{
  "num_attention_heads": 5,
  "num_key_value_heads": 1,
  "head_dim": 64,
  "norm_eps": 1e-05,
  "rope_theta": 10000.0,
  "qk_norm": true,
  "bias": "none",
  "schedule": "wsd",
  "max_seq_len": 512
}
Each number is 500 + 25 x the weight over its row's rms, rounded and kept within 0 to 999. Layers, rows and columns count from 0. Numbers have three digits each. The size before them is the row's rms in percent of the matrix's.

# down: layer 9 MLP down (transposed), 640x320, rms 0.0787, rows 269-315, columns 0-39
# gate: layer 9 MLP gate, 640x320, rms 0.0791, rows 270-316, columns 0-39
# up: layer 9 MLP up, 640x320, rms 0.0813, rows 270-315, columns 0-39
down269 101:475501496525536508486450542489515527524497500467511513474501528454494503521470518522480483455442479506504457538553464490
gate270 096:529508508490462523562503499533478486524513462482479543529518522515530518474499483483531520519528505504534461516474533524
up270 102:524551510503507507474495491519463515476513490499571526470454457488533504544479483519473577488496527533523512510514483461
down270 106:502487490527491476499480522471473495470493498490540489471494539521485461490463562491489522495533556509530486494531449467
gate271 100:472513522477508517492498474482547499484514531488518533524534516475513538474549506521481523508447503530488510516511477469
up271 103:504513504487483483470492545499508498506532497488475512544505530499480480510539512492448478525493482526497487465485526486
down271 104:491518481498501434518470527499515494504488495480498481522522521480496502509457482525486544481503476488492528444486507453
gate272 100:471501518484501485486537492463514526504563464505501505489558472516503457499449534460477537478509493491502512500520472469
up272 107:503527499497474436505482516525492475499496490501482500497502515477480480523473496510516470469491538485488518497462488481
down272 103:507487513540520530463475506518521475536448499504513451550452475519484472488529515498502492475505477481485472523513503461
gate273 106:464491470571438524493520482528470515533549520553468479506517516466484456473486518525499468496498523513518524471435494470
up273 106:508494498514461540475473522453504501496498504486489504540490457512482464503524471503476487428550514497527495550480470491
down273 100:489470455528461487511513482482477488544493463521503522507508493541453545542513518467546479500466528469523485520520505521
gate274 097:488494491475492470514512534507538492478519486511474482523487489514479511524493521528520472513532485505454499497514532509
up274 099:509503560529518542541486518483491490537510539507529520496457468547523476512491516504459457532484518515510432550481484517
down274 094:523455476519520481505498504508513530532486489530502516470511493487504520475490472517469478544530469503496446463493445485
gate275 106:493481495472491490486496526492501464437513482517492482491519446532532512521522502511523505475448495505495478522497491490
up275 104:564511436523524524516506485504495502453468503474498528552517461495488483466543488459533534517494500506495514477526505460
down275 103:481534507546541469553488479528498503500501514516474504509463472491537496476521491484517522486505502528481505490484480525
gate276 102:479546531514509493568486502471502477493511464537483513486495487504464509547483484513448472514519476507489481510525527493
up276 097:546446453437508521467524434484472484533497459483479507454497561508516435499506511445456532477453515542453490494505511487
down276 101:474475445453507525480498496489562495549489548480520490523546506548507493491508535493516529512520505479478519506499508469
gate277 101:508500514526491496543488468451501520493577506527489534504467523514486518484462532514525461550486499510491502495519490512
up277 099:527521529521526519499506478535470512460474471493501470546510507471554464480545526500495468499496537521522488514508500487
down277 101:495531473482485497494505439540471493494508493528493488503485499487512485432510533474428471518470462494480501520524505522
gate278 107:548450473498543518490463467495471498498514489493484495509476482440501529478495476493511510464508524482473480518474529546
up278 103:505508511505511455517479523514516507498516497518515498490496487480513526431474511499457514473543543464464546485481460509
down278 100:507473504516547562485499541478505454484544450492534554478493526456477488488516502495510528468495494480501491513455493508
gate279 102:496515562509492500495515493465492494536472504460505494515446501517521501469469471492484484470510503504501492520514506513
up279 103:555499491525491455504480538529486540499501483499491485499504533519539491514486415522506506507492501513510538498467517501
down279 104:523526495504491524517504497480531523486499501499513503489500476501535500497452458510499516588469495454492567491490494522
gate280 101:525497480491523484495464518470507505501521515503525485503482509519535547499507500516526459506514494514491486490512487491
up280 105:476512504574458503504540486527511483525469504489503552492490487484450524543477521505523518516483504509489501512506490522
down280 109:476521518492501492503537483534487482475485495478499532501488517510464503536482507513483480490507515520468490483511508514
gate281 097:500457504483521519474529486446486526458451477481489504502523505544483490498524463546520515508500470510486480527503477483
up281 098:479534466494544502469489465503431503510503489538497509474558449483447529494492490501513496504459521500511518520490526520
down281 103:487505478491515502510525521514510476485530482465500451493542489508540471497462537500549533489482509506509497470496522513
gate282 101:479509491496508523494538521500527522482532502553494491543478537496495507506484532534483507522482517497482504464563514509
up282 101:490522491533527460505467513478505523488506537494563529558483499500490490564504517491479528529503497483524479515511455506
down282 100:539544481527512504507478542492494478551481499492521528484540486508478499478470509466472502476503504474531509506504528477
gate283 114:472470498486524512469530539484522478501484542511504499466511505473533465489465474458489453510498490519493487512483478496
up283 106:484507513533481507544498511501546474457496483492494488521535542529541543470541491499488521456520549520502504489540484516
down283 108:492515477507519477489499502530520482531502510475481471517524538485440479494476523509475507465500518483533495509516497483
gate284 094:528499487484489522517504534505503523489493499473501506503485528491492487536528404484500462492496500489557476486518467503
up284 096:523520528502483526459463466464492489481504506458492520513519507483488489512492520483488452517527441516508490484500476482
down284 098:505486492506510500481496472504513483492527525543514533533508496532490497497494497521490480513488453514519534545464494480
gate285 097:492498497539475508539473463481497513472523523482489505540499483530533495488480471503569496477483517457547495485469504496
up285 101:544528501482523520527458505545471519456519499508489496506505483502552503519467508496540533468507464468489496543511540554
down285 099:509525521522481477554477499476531528513513517494490560511486495526475514482496465472486463455515468494475475536499476468
gate286 099:499492462482465467507484480539485520517486525481508457505473505524475465472461515436510505478508478507536492535504542496
up286 098:506457492526483456511505469507456459485555504527471551499471536494529505492487481495505497530472497508494518549464518509
down286 100:511494489530483498464511493460515513523525494495462495489504511489542476473513507480543465487478531500503473448477491526
gate287 102:485500507496446529491495468511523478496494552516476518523547499491508484457468480496482514530502537529512491520524495464
up287 105:510548522513495530486498474491533537498490517421495526489518534539498503490497496517518482502494492517519488489508498545
down287 101:513506511491555504479516516466485515465469514456501481475525489519535476523505476516492483508455506494514504518537533520
gate288 100:535481495502506522495493513507470507459527498498450477509491490510475484474520465517479532486503472487527500513513505489
up288 096:483507462486500505502488472507557527498468484516494456506506527493512532520491499481440535477500526480511507488477539496
down288 094:507534499475476498536490519515497505512519458473522511487458466488486510492500465496484510501454440466492541479521488485
gate289 102:505482515522519517476492461496535473486503493491515527508527491458477499541483500507476523488510477519480516520499513495
up289 099:511469508494509488459506526498503518502520463503495515499509536508480518485516514511529473505489530534480547458523494476
down289 104:512500495500508494527467532487488498448504481505462464533476504518490486507538519537498507480499497500552464489477495513
gate290 097:493527536500497462508492517496523511512486502526497544436506523484467542512515493521474531474489480468478485457518512524
up290 095:520500522526458495518460468500501549525474468487483519528537484563508512504465490474519517472509522485481502503494483498
down290 093:514470480527511491516458519514544476500506527534502511461538476485479485491508521527501493501475465493520521465511484466
gate291 099:498568504507519480455467467492499460475483485497498524505561497486511468511513478447528528469472519509506458497504512498
up291 099:478498468464510506478516481495487537521491456529482505504510499516496537475471485478489507507543427468480559509488461471
down291 099:490539486520511506511490492486496530505507502491508512531506493463462520477503539482475548508521536512483508542472478532
gate292 098:516502540460514476518520492480444481533503475511487512479514531509503515493490523519463479471499489514562509525496532467
up292 100:518501497470524500525498484508501534478487479491512476471504484531524491533446464527510503496470523494499504491534508518
down292 101:504508464497528526440508466499478600486505501521500520528495495505498522476480476518491496480480533534504499499487443497
gate293 100:551516513520509531490480488474476540481479479445503529519514582527494477486522496523555501520463503496492518511510461526
up293 100:484521494507545497463486486493497482470507498493501527526526479528477519486463491488508500521435485465495481535513498520
down293 099:463472467506524448509485518510556488528535532507513486462513473491535498500507511520456505461528492510505541507447489481
gate294 099:530517489468500523494550544488511521495503527460497529496499498507495546554498466499533460503513517459513560451484547480
up294 098:510521517479484509493486477517492452469482482496506519489501534492442545471509499491542503501454530563541517486486451485
down294 099:456482487507539505510488494463500525520499502505530542485516463530465477481528502456512493500491506561538477514511499507
gate295 101:503493493489511500503474533526485493505474520532488512551522475483486519539528504465481502517517489474490532451514528454
up295 102:562491548507488485523489519497512515500518472502505484496488509540522484475450473536491555464468517480516503485507524509
down295 100:488515490491508494470514456490522501498541532482484511497511520472490497518484500523491523492518479490474493505531491517
gate296 103:502520451519506498498482518504499485511488507537483518510478495537439517458538490495541512455483509510506529490491490506
up296 098:480504482487433494543526484503482479472543508546489496537501519511416490485518546494509559482493497470464488500501492505
down296 097:517513429474466490495459506553463525495494530465479496526471453482483536514490498465525506461511529492501514469485490471
gate297 097:504503465459505509532486434526534516502493530497569533491496533535456510505479481484505496500502518493487499464508511511
up297 105:514479449493510531473514583508540515474471532532457535454454526526521541548520512498488531505545508510478496504501496509
down297 103:464460480437547509464481547535528546500442507488510524492478551494483540513486498445485522521523490456489494481516502467
gate298 102:499541506512478479479486563521500503504560453492528533495506545523515509497475464480471494495533515470506514488463492522
up298 099:463461459495433522509480503530461491521528515524528492481516507504539473517491557497510539513478528516499493517484532457
down298 097:527479513535494512440489507547468540539466500518520485533506505523540489476494517528521511530507499450472516502507553485
gate299 102:485498506516504579515512476511493540488538485502516486514502541513506464532471480490498508531515472470494489496510471468
up299 102:535515481491476525478494485527531499492535495471537519446514515531511470506498491485514475508522483517496538529527540475
down299 105:479486463490451539490467493513455517440507490507478483504507519554507496453479552469488559537483535523546524454540507525
gate300 094:505519549508452498466499521525502522526543467454485508470510518510464509512499504540495556518488492484505503526449490520
up300 098:549481527476493465476493524419517486496516546458509504509492466522466542518540456489469468479515501510540488469497500529
down300 095:487491524530486473496493505520512523518575536481502499482554481451496497483480523514511495521466482506487514495515506493
gate301 103:497498491505512513509471488459534488479527534522464541490485473502489510493474501504543452474492503472505511542522485525
up301 100:484483546491482546531525525494507494500525461524470484485475512511547503462501540499497483524504495498513487475467511513
down301 098:539520509485490506492475490480526473506516483470449480466494479523503490536489493535545512479510501476496514489492500495
gate302 102:469512501486537529480507506465564492559481472512481503488522496492529511551495466482476496507499512515446489519453528533
up302 101:511529472523495480479481497487503512489491477514488464537532537515496458529512469507469516477509533508514498506496460483
down302 101:511485511492506530487487517477509470475568539539484439465488494507472517490507487501545516422503544507489496471545492483
gate303 096:479526481480524531491473429504511527537497474489441509447519494496469509443486556472501484472472449473524505512510533521
up303 091:461511501519518437505467478494509457541494477465507498498484452513500480522499477481508469499554481508452529498527495514
down303 097:525461516504499521507506423539495470490477554527478497516502462512515455457525444487509472566506520464521519511544468505
gate304 100:482463501481529483504498460464544486525495512460509398475552527537502505474501519473490514528485457509491557502513538486
up304 100:513468535467515509489452490449488472476525488510494465487501497494465526467513497523521516516507491528515491488499554560
down304 101:503492508490549449503524496489473498460521514513477476523537518502485486489512498510488499534450474488545527520468522492
gate305 102:522468523520502503452498521522491517531523475544496480503489506505469525506547525464481493445545488521523567502494522517
up305 098:524542528487447512511566454536496469490499514473501514516539515467522514524495508553533510522511504467444535500466528518
down305 102:487520532568489499520505502487494505507460497530503492499536493518495476518507494459512493470508512485490516501506536482
gate306 098:514505498497513491518478496526497484495526563531529514519517477525492492457508481480528467466529516532478499461494530486
up306 098:476457459461519518524449504485489462499505485534552525528494501510493508491512513493545513469492513467502515518521551521
down306 095:497519536500455505499513486497516500493510498481474469529494526507470515532527516511475481504507449523475523510529505508
gate307 102:487478467514440501508506485555464523493510509471526516498490483520502571474552502471470490501499507495515466499492527502
up307 099:461467490531443505504515468522519473478497487478488529527492474528485480514516512542484472504564478492519530502545470489
down307 101:509515434527523473505469469435496464469517504490557530496490528521551517472478470472539498490537517513543525501479540456
gate308 100:505494495494459478500494510546513486520498500483488508495493481470523506524476473519477497513463486506498551500516490519
up308 102:483516527515504537546457549498524478475546508499539551503477491486490493458476540478474479519497466465498465503484503483
down308 101:502473498453541510531518493495511478440488440516561489470476507522560544473497494521533482549489475493458505510510504485
gate309 100:508528505517526511515499560521512555473530476509484502477537497480496516477517531500493503497450479475482530461481486533
up309 098:471514548491470457527467496491522443503548517495480530514463525524463502501500510477486541499572510490520488466535481545
down309 097:530512506553504533469473446508511494505517477508505515537509513502457497513502485502448521420468498490468486507521462498
gate310 106:489484518510474501467531472548538513485503508518502557492524501511464516463483484496483455478486515494454494518533476484
up310 108:453489495513464438499516530495501493483536486496491489491495481456532494497522493516500501448495532475495487498505516484
down310 105:494465519523477501473480501532490482484468523518495490513472476468520495506472490463488492464486517488505506482516509494
gate311 104:509506499521503506469528515507484506468506479518475497509498509503507527494521538493506531518504526524522486500494537526
up311 095:474511518490514486528485515526512496476486461536488526484498494501462543485481516468538488501434478539558508497468507506
down311 106:475488516510498461541474518527532489497538492534480494499502518479472487504483460481459523517440491485497504516499486464
gate312 103:503532509473468462523529514508471524566515458510526498459493470495526502517490505486514530487483510487457510469466508512
up312 099:462530488533541487470503517499482457481499525517532548458499509498473513524488493476481515495487520461502527488457517510
down312 101:518469542498492517515509483530510444503506526586504467543454477546502501484524535510490522479508499512500483480498527509
gate313 096:500475484509486492486511495546480433519502504494488454480508500520507502511458500511544513490515539530525479527482511478
up313 097:539537493576485480497451511496473521483550539477535487511556509493481510498523515505496484485505462520465495525454467490
down313 097:503513523488505534511536475524446513528524498517537515518472451566529467455520516464419486493509520505483503546487520470
gate314 098:509476514470507554491465500494500523473482471520530486520509484470542521497513457487551490540505467478527519499519484490
up314 102:470469542478475508504478454503506471531495506506476448505510521468534507527517502515552475480477519484496476487502503523
down314 101:522494538493523503505463482552496536534514507514484467545514520517519550519500505439509456467483544466508488504492490523
gate315 101:514488453528504457494534488530518538488485511513486536496496502522482487490498482474480522490449547516551490489472487497
up315 101:485519451523506513512506520520509494498483540480498479490502517522499487514531486477511497548506474487492468501476486538
down315 097:497511469506483546526497498490497459503503482475537509499479488534490470482538486528492483456487434503480535510480518551
gate316 096:510476547566497523471513492515546493502538494522503489483521482488527503464499489508485488470557512494483498485516507529